Weights of a small GPT-style language model, trained from scratch on English Wikipedia: 3 heads of 32 (1 for keys and values).
Each number is 500 + 40 x the weight over its row's rms, rounded and kept within 0 to 999. Layers, rows and columns count from 0. Numbers have three digits each. The size before them is the row's rms in percent of the matrix's.

# layer 12 MLP up, 256x96, rms 0.286, rows 34-178, columns 0-95
092:579510469488490488467515463483460397480469485472512438415494468499480373471510444554514559515528507491529505447400446490510504463544511468456491467492487545529499514443477426454535510413504458470476521444510484537484545512505513471479478482485444451487517484464446487515489450517600453479
102:453511506538527443517504542456530527453482572460493493529497568508524572506529509550505520498505437524530484490502405455456592493454493529524585421549494510501534512523558485568449466517514574510579428542579558471528560523481480490493476536504480559503434500438527534503495505545535516501
104:454489462477536483541452502548557457497518533571537513506512497500521517592515498503498558503413551462458403515489480454497480509433505547492539570470418439542550457483438514581530447503448463496513513509520527493491464525502468521535535524549529520573498482461480591519486528576444547512
097:497467431425473531516496512509500478482489528471474537502503464540479546465541475539493489537475471514480481476531500530517492554509496481489487511458457512535578445417483559482496477434465430439449522448425453462444470471579571460581478520487465522554482473428534510448521609534493457441
098:510492489438486432523545487507438565516460553515487514520510521425501460514509501437436474479482490489513508465469537499500389520462551475453503461472498518448530481459476436435543605480461464545437517473523486584588525518547510506570492535508439538541469514546497486484500497399478482501
089:527510482491534478497469500522493494450503493420539448509507440498444523526605480509456541488559481510526480543506475508528524493508585496534472512475535481493535523565584553578469505583536478444522515502500539526453503487450534570556530522513530533508491474530448592509546581507587585478
095:425448525495438508536466483433501514547455484493507461476497519488497483524436544490498469464544487468551499518497612482501528439494459445519462456482465502482475493445490563535526494477545471489483464439460482529595390457451521419512527477515525472439466460476387537512476538552507503481
112:530498428507556498572491474530471525523443509529463492436502550486488458461518490488494492424516514519474550519484592532488494458508431459431554400466519546505466539501501461480457530470493565494482493528481410505517491521552542471530449442538556543470414472434573459453530463465514538490
093:492422527433487492506486454563508383429492501530478474451511477534522454571465577548503460462510511505536454467472464465442500509479512480534423494425564507517462539515539579435523533505529543462435494503565569467534473538541500486538493489455562494531570519495508512442478500484462514469
106:510523484560544499490468464496520473428506435433573490474522519431414508494481476498389429548518508543515548508498456554537546481480469542447531501493447528464490528586548555502521521457497456452525597538508508426479522437532508528502479536485505541476484511458475503568473532520518544439
084:525514523559559512547490513467498522507515461534518613548533529545497487475519521491511477461482534612502507517485429476513468500509499492493460537526453482508368474427464398512493483483479452476416521551623557505550499459491521493532453438490470497472491515532521498504496502464511461526
097:539499559512512491448510522532457503511521592474451477474437504496463469467493448555556534505558507508515504503533572401594562511497524466474451497572470472412444518420460473480471541501483501504457562606506481521491459497542474542503534508504491531504516495555520512431512528501429550528
098:461511509452535544534488500527520515518511479540503498522510539527507551504469475568507577513477527517526444516494492457470493541460457446486480488463479461544441480546432452559541556446576540532487488453456499443553494476525470498453550531675517546491472531555489523521532420463535478472
090:494482470485535512508556479492463502532556474533521531581484499408518509521442481508440517521455511496479477474488494548484558512485458441463481398502463436519465530537476512500543472384414553479492529508529437580514485463457464502502464462498535425483519557457429523483527497551576526540
105:559526491486454528486581576517588510478485521489481479565549498473488572518525531514489467505473551477477482601569520496446504475524554599483552544410442489491530512526498465515542530535556593522488470547485533515514574509500556503457474485530529550515542493525525502428521520523443499472
102:549494507510446461498534505519591545489580535459484495486473542521457538494521464454462535507496449496489419490440542452541565485537540506516535535502562466458499549579551552445443540403600501502505542558504513467541489536497457518462567512464537543483499492514488466429508510522456484555
123:504550501496523520446509493532547520478525517598452532590553522551527548542457499507467524467544515459559496519518576453500501507526550543459498542474512500539525490500605491531460573487505540458471507572535522566517479394535474511489577508450521535590491579526490492477518517454509480486
091:450494511473485477524544563534518494470536445527483450447460542443433441412434562483525494457535555472434459514575494474472445551532494523479488497500552508481445510439469457555535512469411577517501475592517564547544522461487531520514464538557522519482529527494521501434497520538533487501
101:464478527502524558446487547489457492537441515549541440492499587594530456510470509486442460538556489538486462439449535455402471539499423469455543403433511490528450503525485477538517499561492470493481496509526470581428520483479500454529488487516430501510473563470452541515533483477467503490
100:421520476510566453477479545517523523526508527514580503528522495428513417441501559487574479513547443475455445495549524499491525566431484495523461467480501481441534519563541499473488514513484509496499503498563546557510467522504527452586437539518454539578554492568468482572507531548490576508
097:513461442513535493529444419527454509507487496504491447456449457481431512527487582477464478425547469469509518501538468448538485458449476519471453469479424471439549467460498515528571551536482502485509468544507465541489481509523554416478518514540433435426439476472523504550513443597480504470
109:534502481520440493507464492548602499511468517437495577488547516486520544438494574497480543457487433502570585526558511510562507482487577524525552518556474580489615552559502463472490459473551500480526518522521445457551456491516541521487538543523466515529524502494516552477475475482537516562
100:514569497510554461536537450579545438507519557454496482554447490568507560420461485544498422433497529496518484502524543483470520501479484503492516482502548439445541512490468496480404526459455533506450566532584481534458498464529508483454448498475521534483450509530548573517424534534525564498
099:474447397487459444506528504434484525555435556453509468547460482465578488525532492547443532488489485482415509451520459493490490494517505484536460461461478471510549463455481509470491518581503464513467487501405451471470466459487529357496462480488528534446462527480497424497453464489494498467
096:476537553548542486518469522456473474470546547470483489479492463512472491470534575511533519502508499495531524565560565547415496515499521559509470557490543495536479460561568506560574489449574472548455529549506570449575508452444522542465493510472586463539540562464511497479445473514433530503
094:552506505517521545438442450552494493437440491513465476509556539489493530496461485550402531461480492457477440558494561466442502476493543512622443480471517593488461447441502480476443440496413493492491509529541492483513482458506532424438546455483506511511441510513467483480473472516507456457
100:450502537527517470544515508495468428571500512495487523456511518531528513558499500539558498541509537460419475443546429484503505454476436570497495494568496478503511528478547544427549517556500558487409441452520467459521515505470538452506501462434469488518435451542521444586550465473504518416
100:540531493479488546535515502495527530491493539502583502484496602476495518450499478494546502504529519494430501475479480481601510536562531510497601535492541588503509525576466525524385485538509494524529543575461530560475510577552511556519528512574534472441489513474519452510483520443518452471
086:506491422521452489457538511516523469584500430512537546517465522483439567507529511490472462508525555445474523438471506504504415508509511448513500486490518468485590487527502502491515466393513501365442501471500448496498521541464536468450476491482471500457441469519444471568499475598477545496
088:492536456516510564492560451565525457441542505464457464511577535533518432523536462556462482532486439498431490512553448443559523538464486512465539434509449446480544552453479514543484592468503560503536509542563425541551473541490528547479479509544502515464460533520493526532465559518511461546
102:516496478466509451449470544568488525491457493562518535445460456468500429534465532526495539531538526442535530514551516462487550606504527496467517435528584454530471485571492502450490541456445504437485600543556511546465462496461514538526530486567524490550558513513550524549530525485544530551
100:504511477477542520480527436517523509562524464470485475491479479516543417521429477495484517484434559490539530475518488538431451458560511503555526515452510465524526548488411519535577565489496493531522473524529490539428482435510465474476457515542534509511415496596394515513427506498574510462
112:479586472602538498565553502466535508516560468463454543550434529568496492523463478484516503551522540520514473498499560520541504544519482566486494509501557504482540508494553505451510528518521547528483563528526506542539511562490579516617497472494530573451589487494473503504489418488558478461
100:466491472506520500501465448497554578511460458476462443479488518436547480476500509424463498496461535525518431495450512520557477472483493573501475570444463506499518407502456561481411475514497547566501543453503471503568484524449503508463514464531468499404590506473522466537406447469502478503
099:607475447524431552541495495454447549518497461585512489417497503457509524523462466515449592606509458479440451503454524422439464504485528518481490430456531480529514478507525460471500544514467555466553473506453506453528522500542468535519508575488496502485521428529493537462479499487453531517
088:492478517536405484477585527468533514460561516461498470448497518529501557490502578417543549487544530565517523531469462508503500510520520526534525499477511548572490539593495545570508503466426521571499489539515538530495490514506514468421494578501545481485480524539502559433581476511436438487
094:471505517497439497550492561517523417459480566489521485459432441498505505448512529477499522521514427448574451476542501559520519496485511586555460526476468543559457487572473529454518444510505522474428586532507500437466490483476489530501579471467541476529563493497515564458428548534507552478
101:555495513523451488502505491551496462489543493531580456431488528461474524538479472470428486498498529581503496425573482475485464614425471544474571525534494472613522466568499510490558460459466513462459483447475524557490442527504465477465506516419498466501489505496495537461491509472503583502
097:482495566539515461504538516512451463504448508530400470476540541477465507509504496513487470427409438496574539492570506477486467424543437482491446491532441484570527518457508563503568576488479480546508526511533519531534541423532489515482505472537507584524520484579531549484537452543463534505
101:531502543549446468462526471510506473504548503464484520554549567505450575552524496456519448518538555521457568484561518460476498492493558501530575585496533455465527474473441507482572553531562514566491498482467603470518538535487497471530523517562402457492560470514471511511533509537548551489
100:566503503558479537550457513558458505487467588553524542508450477547584510514398539478463507541474500436534506492468523499536612498507522540522522477492498517489542470583467466428588516538535543523473493561492534484499557534513473510469483494471565535548515462501530475485525436515461562458
099:528553486543488494560551451480456538464483468483474487454527464473473455498517462526576458513547479484467485459553450493440471432462492495488513556471529470425505459446527467479504506426520511495531474493558493545495475443547424507584500482437504573438489472558479477527469575396446528477
100:501481551461496539535488474533519501475494547586531502584571554462554472482520549451497452535513535490545561482479450514465476509508476471435497437476419536522463520472493514539463429550459562509404457418538499541492482445442483496505476466555512489510593538508503538507433475516468551491
101:496519521537526513409540573487506475568539535463549552468552455425439574573537583482485525538541545541462528482504530490555460501479491477541465550516538550534497545528534453460514446450524502447493519560483509505536472537546526520459537521522502463480433485482429468459505538433575499517
105:508513517478516488392487468513484452538468445550505534488552493487518542508458531470453470556434489502533566602556500492463543484438523527519539489484540476569539473523486440474449483476486454514520488503424507540470511521532431558563492511471452460511509515550406433452423473517505505431
109:479485475482534456444543512511468504557537415490536504528467531549553515496458550511548564491491554465511425459556496529556520475559599526517422529507461510469508566539531463555537491464494537498533466467577544484528526434508501445539478478476528549511508533484571455581459504480582521489
097:524440547576522438495606523542523526479470432502514492434433467529516540493540515472507538434416556451424476461496524472529513498541542552465520468529552480501462478485439554524501490503490487555547523454527481543502512517492497493465551525533510486501430441513500375533472524492492431525
097:522527554590517543480464563471520519448498441523490504427494514393457456476552510553421533509514452476490507441523456487462500552491485498505493465475504495444537486545546521472515492431474445535452441495471483449490447498499434505437410512449484496466423504511476542469484483439513416468
095:514572460445546532535587481475465469552544439434493497482514516547501537469458536493471513493468506571420450563502548557514487497489483459437521455499487507534537427480596446503490544521475496461465538527432509474528505513528447540524489539507488566500518507542484529449476533567479429591
098:550507438460456535495521484483479518457493484491454502492485451484439559509584503525480464532455524509513488530477494468597496506497552563394453466453492472532491478520467486554541508517529444477576490538557434506431487547466536496439570551446557547422491446500526509539467440466456474517
097:537472426516474525442531549482509452569449478562487541471523569583506580554467462530482468470400501450467517462547461460504527505508464565515489552389457483545528448478463548477563523466522476502484438469525502550561508478521488436496517458507538451513511458533482456507538482543491487513
088:556522484487545497509462472464487552469538510487488495496487427494435485459470500433364518511557514431531550542570488565523442487458476477515478440554488566513468516565498498481550575510499523449505501521510559532499436518590500461496512480459434465528486462458513507493558495532418527493
102:513515497425501504449490541437502467466541487472501560504468601559525452456440521500487547549519561451569469554518518564474535544510507444526549491501488473488534547537517469524492520479513534545459500577540566476581512480490448499453570506512599494533554551546450441504542504473527462501
100:539585502530571485475450512498521486494529498466543479564486523584448560509525508442544441486458500555551617495533497536480510525521424524474506514521549459479525535494564446439509496547531555541462472525505465591580546494543547565525548514518488534522511504544523508472450505498501469560
101:521479463457487498446579493494529480505511499525569538477459486478539397484470499446428534499543526516483526404549490479535511465516530469436536492445535490500523513439479461475496510496454536524485508534507534568452493554463382432439470485489583506551516466502527526489512429525590507466
104:491535458476490468526504470483484497476502501488518525547476475515472619533502535496449492496540490489482522581552427491483479494432450544435489587514492538407478418525477399390481519427574451474514486474474516513474506470531541547547528538481495491459492505547451460470483492489522546532
104:540468458517564508484450473468427442509451529507522465552476457501573476521467504486610583489533495530580449503565514503497570483460504520578541517503538489522476499449477544499468530565528476538531466590485494524524504505545504573444573475453452518450481506495492537477488584544480504502
106:482400414460428475506505505511555484543531472567538525460494510522502450522529452502513544546490534481514472491564484521476471489492478412536455549445500494465504435436487515570514515490487533482459451521567532472516381474523501444426504537555468553523499524494497535507484469483485513393
090:436515554533495456502534478510533473506494502581498486506492483503546585461547463441472513464554502582545457439517496471565512534481475488518514476499464544475486489533506493491529391564454493537508483532443449532455531395429467425482499513509421540503552453520513501468418467487455478467
104:572465470572461513509474471449521508454487506470470506443539504441506469528519469469511540486555506553522537564462528502469470491495488565515519485505518484475570512483585414496538504462538421423462599557542577470479509516554501442500448485559423442472561494525482525562495525520499476496
098:520435524446466533486480470558537509584581470417551519523508532564455504459477466467439531452542535457527526518583538505565464523513502524547533516620507481542469547459528526501496451476610556495507496518524486548548479446495492481524489491552539547534508543490525491489514555487453511511
102:574520453527438518569547538520521506506509543512502456479494544498561408518577572534486534569600504535507532510500513426489517500514551468516606538529583460511461472489510451500521509539441487466520477545511533517453473474500486535491485550515531495468457531505497583466586504467500486442
104:443507620485502450476552543510435578508549513463473546550477529528564447496459515471498459481457485498525567496529526559549473513502484485612499477500497557483416436460483551500540533496416513463493519503430515456536503480503523496493502485470431513532524565474437440482440486492509519486
108:482479507473535450528544513489407475393443514472517455557458500454447526456498540474509508484431484579479503528574471447497439464501505565495505440437454496481480492471554527469558467505521491523558485548547535494479464511457491456482437486492500507446436456602478492550483482525540440545
099:558527513520428543507528398554450573477458489521479490557578523522529529474459461452462508445492506525501514474528492458542493486519558439541520517559467470555502556437529502537504540514562534438502484471513548447587459482543492494555507519470440548404459475527457488527511519460448530518
106:471566534571538440509516498542511456523532518471455519492487450531521504576503521485486446515463525514481476510492579504485601562525502556529498445550466473517479480514507482520562532544445634510504504482510545466459475511585493527548512532550534598578543535530509536563488514492465490509
109:502527484499468478473472499457396501518498518523437534492475494522485488532460423552453463533562456530503490437475566488444457471490458425528464452375513482498546484516467471482465473489544540495422508477530555544461480554509507433406473433473507429518537503474506497495473543535474484558
098:519509440510499486474420489432514518531503481527535547516442435510439492584537462502470520517420567499500521509504477445542491518463574450523433567530513539480494454536479522528477472546522454439464438465450501532473506532504567460523511444468491401504476494453540489420484450545499484419
098:491521514476481499536489517510478449454434489536545461499572465565440484543504480483566502480526491513543484499439492580528497514498493458471567453421549516494472539452470540438525533407543485532452548467538454439508452537474434453528486424495478513481499479498464438463432583540553479542
103:533571505446466558468500519479504467522508494495465556533545471417590474542567499461509534556509468495464575534544485506506490513520511560463502512479532529491497540596484593435551579503512471456470511546542516389447513540524480497578487482480488450473502514493471477516508548514578498468
099:441472516474465604465559467448429496453532502530520487483521402428498509495472511517588568580448516428498473434496501549532483514455461527598461503493449485555463455465479467529530524501502491484522557480467508470532580491533469435456521465520564463514537522503525512530503513491525522528
094:543598434433491438442480591525555494495510485492548497524492477480478523488499591495536486545535492516412515522517495483410464468503488529552465503525474406524406465454447473532472541523515415466539565456503449501478470432514512474514502544492457502528531536509493509558521547521509497519
102:488496532470462481551540531516464560370544453489522475448566452467442510435518506471519461482513548451506510481565503566561459509476472529524506407495491481515461540468470518460459478545497504457484505506492439470480447447558451498493450421472503512472568482477509382523509445498496501514
100:512506487495526525508510566534503520501578516466486509444517500502499490459555513520568512481469566516574466491489583518573456477506518532510498504491461513441451510455500438380478487535488498607522530487525553499476525481512574512534518468472553491573455508449453572459515567564550530564
106:503588503560533443497439512582466481471541547534491501475541556479524467512474526521481490498465530579459543559540522474461554521467491541414467480444531485498525508488511465462482541507415523491586472509503443452611423521502521510483557539465518512457466447477517499542537471469529451448
088:504488484531463583542500441588504562526537473531500462495514566461542493509478494456476544528524537456439482508492390480472437527529559499505518508496504464552450526456442393468505611525516452525445495511535532579492467544514541494507502547463463499566513457465496475498465458468515546499
092:459440486494521542480554493526471510536473510507510433576433497533473494436417534425478519503507463510480558476481453536446418478469573522511512533600505427447504504412506530471479449495516498528469514467504511457431466494476418465557458516515468464432461433505466520466509490467504540465
105:458417456523425503493436542471498485571475528517509525533529546485546510498525541494539544442441517462411564502571526462439474500483486449477521437484473475497532513524505496521522485492468482517548499485403515496484514409543543554537500487498516404587542484577504524526561484462523532535
106:519451457483520391500486479490449457455517571494490436473487589556483527473494511492529447546520507473440554530439486479459532462540527552427472533522529457530538437477445454477442493473438473496509415469472492522487545471535558548511482438493480525518484574499525589510523448483460471476
096:514470488437474552529501514518416547520522529494523510561561463423467564544489505474493420490520557523514520514489482405476479502470528522509521453464511458445522492620491540545486511416529513478502500527544506552472447538515477454463461467516482521552528529545509464474560442500498389554
113:475508502408477444512525451484430435530511463571487503534481487469496533474441465478479533482441458524501483483448481528472427503473474493549474489452457473453508509496470423496445461493531446457395480457397477451542440523465526497414518483480497470485440543491451526513432524449447492512
107:503477515558513524552559562500487539524445558517538541500503504460490519481528478528551501492515549477544523537508499530509570447540517537562500489502538471452490416449544573524448453534408441528514560446502515502534495518424386454472527522557456518517462456469452520449526518498452477568
100:534520559487446473532498480568506542494521528556561463492455459469477464509482454428433492520512467448571496503485462519544501401484501496568423542446462491488533531463491544448460481552507536441453519483550530474542503495506537478481445532455463517481391527492510455458481532438521492404
105:559536514497442554494497525524455530511536527500533480419481459461494496538583533476547448460464574432513410528440480537519483493502579519525513537481487550485487456534525557435566493497526497449476445464464523527427485499465504473519468539477549561462450432529465583430527498517484452503
101:522487539453515486447438461514530475526463527398437522539487501490491557528488487525470476443562529547511570497524479503571529578461521508497465510423465409520515492496548532551515547508574500518529496566533491508565446460510558444466540541462492479444457537462450486525441514545454518563
081:509485546490433485542538443546521565464548510436499488553476511470519561484521566522463455495482514522438491475535466503598535466547542467540451520420515531518499557535516550563515482498504543570568456574503487554508625504466537458480520479479534492548569527491481474512561517493514514525
099:559532525502489572465486455531476498504528484544500495453426520464534509438554513464472489501525556481444498563526476526463487464626482552461465489514454479518506564493483574525587528502529543465518508533560531480475491471460433544557381510567477505467557549487492508486502430513488494474
089:422503420550471434440498506473484529469450541486494517552484497553550569562476554470519472525534531511570458487479497527557539399517499480417488546575500523449531447482526579523487520448492478495537497501433565508466509484458453544486510469419442451482500481519490490482539449482481452512
107:488465559488505427486558496489474479498500468463455506510571518493544533449545550502516527473547486536590502422551556560447512477508547496454578510529466432472555475431515472522434460463489459439485485547525479516612504457491488485505472487465497463479502479474420535475410463493490540460
105:566500542491467453551470501503518493516558540482505487515402441545484521485480442523468525477478515557473552548503469455542529503556456517476493447560467524538447470556474524574503557469450474577432571500525465448473592494435466534551478497518509561408487543526505505456452489476476522489
089:619513515465482536437517524486561472512506544491475516462500520402521467572486559491469543521531507462543533463494574491523434534522538468508441459507534503509458553468513514530518515456471414512526524487550527464460586456524500523486485519485503477496564535423471524571474502480463492385
117:487573551550498475538475455564512447490495538535493594518519472466486541519458541499463494529512538511486548467490464563561547474545515468456472495527535438537524483510483565550483508503444510537484633560452541453475495554468480477462498550486486456540581562538556553527514520445538527484
080:491554569553486515544479532533476574477552452529510591525495611476505441520432521546470494445540481567512514540571483537476480476476527477446484523476466451594468481495443498521507465549455506463519516508485463440462427486520527511519510562559528431512411491523542526480474523511474500526
102:532448455526475521428555497502436475534477565453535550445503516517433506467500499568471551553535524513454495492494570493450544474508511463537529533498572519504439627524540491463463477555475490562470460534526551511460509522497526491463455583505597503523444528516454526483475462526494557508
087:467504484477521524535520464404477455548452470474471435494460540513531508460498524452476485559539414440510454418540542488489530437509489508520489478446533478469550504429475532435490480493568525509484472532454499408492444490539470533530566486518508480513536506464427476524476396440466434510
112:530481484547485457457529461489470519447475448538454453513495495547479428566500465458504499539517456505493506506526512453415466480536553465521590464523509510473529523426493530528496417484553492434431479459501487546508470486543476521564392403500493538424465518451427497514483456484459481494
104:547515549497389404477533477496490498481549442463543514463432546542493472530506501444479431501424507523532512505489485476483427449504490495523480515553460469489509500419501512414499499460542489398487498503494510475489447504521472544449443457526560479493489480543473501525441495467458386539
103:499501475515470482488491478478521553468468542503500527497515530551573520530589461530446502503525505441512490482543540539586450590509554394474492543538477501518505442470415525563542561569562537378485447517469474453464525466493482519509490491520544478486510481493510500515492520534426512558
108:451515487401421536418470566512492496490452496483501509517569531533551461533490526543496468508453540485517495558529553462466470475497526560528540476485495495489519508527493502483549440497527489458462442400458477463563574503540527462580518468491522543415481447477485481558433449481538441484
101:565527443597440517469450538518491473416548528549513498506547518457406497470462493509521528498443523533478470550471460528412521463505474391496489489455522496496535505544506600480478470493560507508546486494508494518516549475481515480506489539461479550429448563564476527477492518558541461557
097:430507547546481415432450413476567474497530514536536499520568491505476519494536470500458478471552458533458504462520529571545556534503520460516512457441460494431395542523494536517554459512485541500474526515437478469446484502526514483451459524443425470552555533469510511508462455494432506456
088:481521510499414466490485525491536520522459521504540489504517544545522513447515491399488513650535466482475490495516489483529501496546612507491593452486459474526490542491485512519484532491529457580469469484487521517391518507556523487428519490493497489487543463460518515426586541547498462490
097:527446519492559557546538508553470533539514460513562507549465510517514503471551505508547557558480491546517538492504469560553503444541470411518565493463522524514555554482619511503443510473437526574435579443470438519483451466523500542520507504475554490523506564456524448461495485517536502474
087:517503572517397491521531519495548529498473509479521505440452508504499490490406598452517472530538479509526452504558480543518524512527478520578495527525509501520563451534466533566526384498600481531499533490459479532518543541492502536535534444545467496578486475471467564446494558515492450523
092:591487492471439458479477497519537502533505514524492537453504465437441451463552485462513521513448449465531523553514533474443592505508538508507482493434473425526555505450512501476550484457520444558495512527539464558522479478606435458466565510481499530444507433411511517537516542547545537494
094:489488448480514441459563560564533457554513462486522543514480378576533453500541510473481459388586457490471495540499461546510506524483516485563494498488460479522516482476430510462492421404544511452509481471514480580510502490536516484522536537486514570475527460484487566517478531516522481533
105:481494500521587386541516491532452530577607487543408492497533538545467502490462535519519505532543521495514504493528478455534546497467500474556488457468560427516493459501535487549515460513381546482513508484522543570489505508533511571455458517522497484528428485468496510533537470508535432457
100:505463441478467444513450547525428588494394461499542500423516496437532531469484517552460557452444428485504452422480461480497471507524481498439497558517524492524528537516478451447431475493491489487533476437466531468482456554465471573504479469426526540495459468515544488539447461464518478492
094:482427514541549467531477488548428544543466485560497465527487512457561492503537575497477467521592506474470460458577439483528482492472535468536435547568486484508542498461498543530460543460470479500546459441514493484557432558506529491542512503510563523543496540461425495525525457532464611498
100:455510470444507592419497450500495468465469505485494457560548475469518504473487435454399477433471488485541504496522518507433499518515528503470509410466400474497523450495502495507506539498519462473511469524524514394452521449502550518543540506433513490471479505550521485530632521460513531474
107:498465488551535440506503583496475549524468449510466427525496534508483442503525529474525554582424455478532544471455524482519507531496452504414512510462477553473504448427468495452446395491417474495529475468481474495523563461404501478440530496563516490440501448490527522478480503477485564495
088:486529431528497429465512513525481534502534499531487467601451498484505472549432492507527498453492519456524557493555466548492515510525511523501490434579478557471537491456527476507497569477513507427435475489542435479517586413537445467556530520509470562560534501457468534457568467412493490476
092:496544505503439555523520475546503462455541488437497580478425511488507483507560460545497481472479456463558511500420594451495523494478491496499463461478424530496496568517434465472543479467463536528491502473447391447514469430548502484407474449540486549555518559499540527526475485464475506474
094:425503504493521389492559591514515503482511492474458454567507567498481521469517471461501501482462485449526492480522490485427554506480522463492611483499562460518481441508549461491529497533492521497460518478482511546511483534500502504370538509588452574516511443541433494527507544497569484479
098:491574535543574517465538485493553431490467457483507563490442491473547481472485504540455530444501510578518510476533515500527541441484555542534430563490472515528439442548501500495533493588490494514484453391498517461551518558560566515522532543466569499552535564545469465543507477510526509526
103:521513529497506521507464447518481487521500444471466556516529516420451511504589449471581553561447493468502547475417518515478542484534485476555468529518577474477438481527424503558490489452465552505460537482491495605567482527573583555515499511501529520540516566530509442491490515461544518482
106:577520549487408461498486591506557492490473484480482554536517519489495482513543511491482539485539498512526536513443476509478436540515480449516530472465509543487489436505394542435470433494549554422529487474510484505415459444464518512498456536499485591532478451533499509566415516439462513472
094:502465500532501543507513508462523528486533471465566467485496499452469436524599436472457575540437555537475480474492537534527504523587521538504469534505421498530522500580547530471535481537504457490428449464485538442495524562447529526506568480453564498474507499494525481474528575477451602472
105:469507524508562467487501555505464519487498503467480425489526429424519484477506536540495531450392420538485493504426508510477428578470512391541451459426457464489462577550482502495523468479507471531475445490473534513535551542497525455553521446467507499482475531494505494508460541441507549439
102:441531497490516514474563491448524529499557486496535550553538481497453493435513512472483506472524553530515564527555441526494560477514535557462548482482505475495512458539468464533505601607552502500438519469551578493469558534505563407488513476556478525554573506473529437550513515550485500522
098:486550556565555483548478472477488508558517522569524592566555526575501485571470540508495503429550536588492491518478569526516520488486503476514506513396586501494494505495531451546557464501541553509541549464533536584465489484492588507468484468523553498528506501527461516513472475469547476486
104:464522528537455513476474550553523541488481535510520608579484555484505525487472513474456553530512537544422464505580453535498546524436599504559438445495504475548505467465489534509543538479522559456484531489527466490471425530531501444518448440460491547492596513540476485505527507539553533504
102:518481518536546534458528543460553482581462458549508516464509601493539588503535524474507533543488503564459545602522553511521499483549549489512520421526506515534487516590485518465535477453553590490461406527449501488461494537539458502495551499518486496458465540426515523508497481528552495517
108:535479467523449445429508535454533528503466509471545471499443454487522463533412522525414536516461478516507585523532450465454446472546509538448426451490496503544567524485481531524478502478496431462425458478527527515479401498482467561556549552530530569528468487524542451477530507476552489504
091:524512540454536471492528512466543531526478536488537527486479433526517504491492499482547512489458504498591463531508477544504564437499492521464523457565586590427471466535537491463488444506507446479554465487436498408539554376495562528498499447532493535557571431488496466532524498505469491499
102:562614512501478494549516544489519436477544470458524508468434506452461437507470458476548484433446496511530531420509504464531503406477455492465519468542510540549593507501474543506507512428477506482467491526506498514440493573456477527459537442536454459474529514487447559529577486440461521489
099:480423530569488487517482542556528557528530477392500468495472535474425458534577532532490572546482508499428459557408473483522458560495469488512525498471522485535514509480520514495476499511504516496481442510476536522583498458481510540576460462580505488507518495499514551519538556404455563545
099:488537522529542498466496537474431498480528469537470424481510474442577476447482522432547521500477532536530550414482514592483416507530514532470492469516488439531574558470511504504503514449485539476386467466533506403563502469514442497490485494465486449480522452544508515441531519536487436478
099:509534575543555462474434532502527419495615489444472496524452494540547519537484505570514511519515535527532572552558551466507541514489480559502498470501542483554537568560530505499469510482430493517512491485456507513440498458507495490492480512535481515598516565523465519535525438501414411525
105:501498494499527521564547535530567466407493493492563529514499519496498544520439504496537516518505521460576522493523411463464554506521448499530546440506498543540553437518454471501545519464516494510520463484535512558451528536454498542566453474534515507431526590514473529545612529530459523592
099:474454536545537504547564426461537520516453508517491464423508503423452466473531558523531499538451478496518447551528435497528501505532508574551470532489529514565484428567550541504600506456498484543549548496482486532492567473473446545513502505551477458476466577503470526557425465490493501450
095:509540439490487496484537531484517455515496505484546451562524455491593499446431510453501463564542441483568455508484540436535484503552487477529490549567550498483556545532461505437558506516517494532507465413500491564466487601511487484497500585532507531474554542443460503541467452467519512427
098:514469501502489485539487496490469596553495559492478535590504460531403502495462460454503494509429447527564590467443503457441516582531487520469515528464416541472496461423532512536481521528557501497561537494523443483450514569499458550450432482497512499496497492503501456544505555549517488454
095:465586436526499534526522518539486508528458525494538522482484574454450465466469508521499523506544540517420490502529489547569501492461536480535538607502450434543598487490446555488468506507485598520520462531541539470447474494474478532515468549535498553468454532530440419507498447472501452546
104:516499574496539541464529529526521507560504555532529461492518520467476498445515500490497486393539557489543388566452585577497479492555481483471437575465526550517535541481471457506521501517485436518475440493429500502588528504498529427502429499535504493517530554465491522500547433506504484509
100:531482410528482486506570512556552476463577520519524514440490498454489495441528491464479516567469544511470539486545494460513503499551396536546546513458521557567501450495469501453513525511507456446532456454526557479541600484484433532577530516530512487504479439515499469470517458477442474414
099:548503514475543514520510450543540518446561454512450543477483486524505478471475503515592604524508492478467514477601465519583483532530531556543508463504527464529523467507444451498523491530606536499443567458510457488484560571517522570499535546519541479459494523508518543460480496553567464554
092:552495509516469458575530482471493535435464497487520451498499535557510491457477500546486460501453540541519514523469508511591483510514521536585457456565512500552441531536465510487537464548498530641473469487554511465501497528512420528484526527537495482396574513584564500522517441498518493501
100:448461465427453473501498508581369420450531503510560515531488457485566435481530489561520489507503476469460465495518501518519471513456446454490514443555483562483558525511535507519450531486416438448498496530529493474490497477490519408458508504494406509483451520483479532483497517428445520477
105:544523551545624541545536509530498530517465449464516480464474427484554545509412478491520497517508526486525462517514520483500465590540465492578522477502522475425510458562450567483527433498523522510560491540509491505510526498467594432510570473474497477544505519539513517532490482521510571588
099:526492539488544504502476472431505479508461477489440524506555490524521525478547429513488498552589465487516500508557482495481541513527401464498468459428454446462493525467562550560565544517520504590476419517499418519545535526522436587494508497536526538457469516486540542487474476465453545569
096:541486496530507451528547431457556517466533483429514495492533502527522487485472542556564523578482470538473484509537513560476507528493535538528495502487517492444500557513494486497556535480494528453542449453542518385497501549464529472479538458584543484466511489584426535601556441485513553436
094:483553503533509521473428529492508460495487520541553485497527549513500486561513544479552464547550530495483588547547503436428585550490493538551490523479534550474512526554525438515455531531495480466396476488435529470471496527451552352499549488498496508514464459481440482485531528456517513498
101:489522479511494483541517553465486545567518514485598530482518522472460490470470514467474532497522515492496427570431440476433493494495543465466531519545634432456556430474488524440486519488514525442524499460461503431487470493475505542523588565461543495481517530538515568516463468434508544520
108:487505552506485541507463545512445554437595494449520561582512523500510456451504483507512555460546538500567506503447530513417509476492525512534464461489472562573563517542510492496519513480485524499506452475492517461486551524507479578480454537506572514486414585490463418504499542425446465536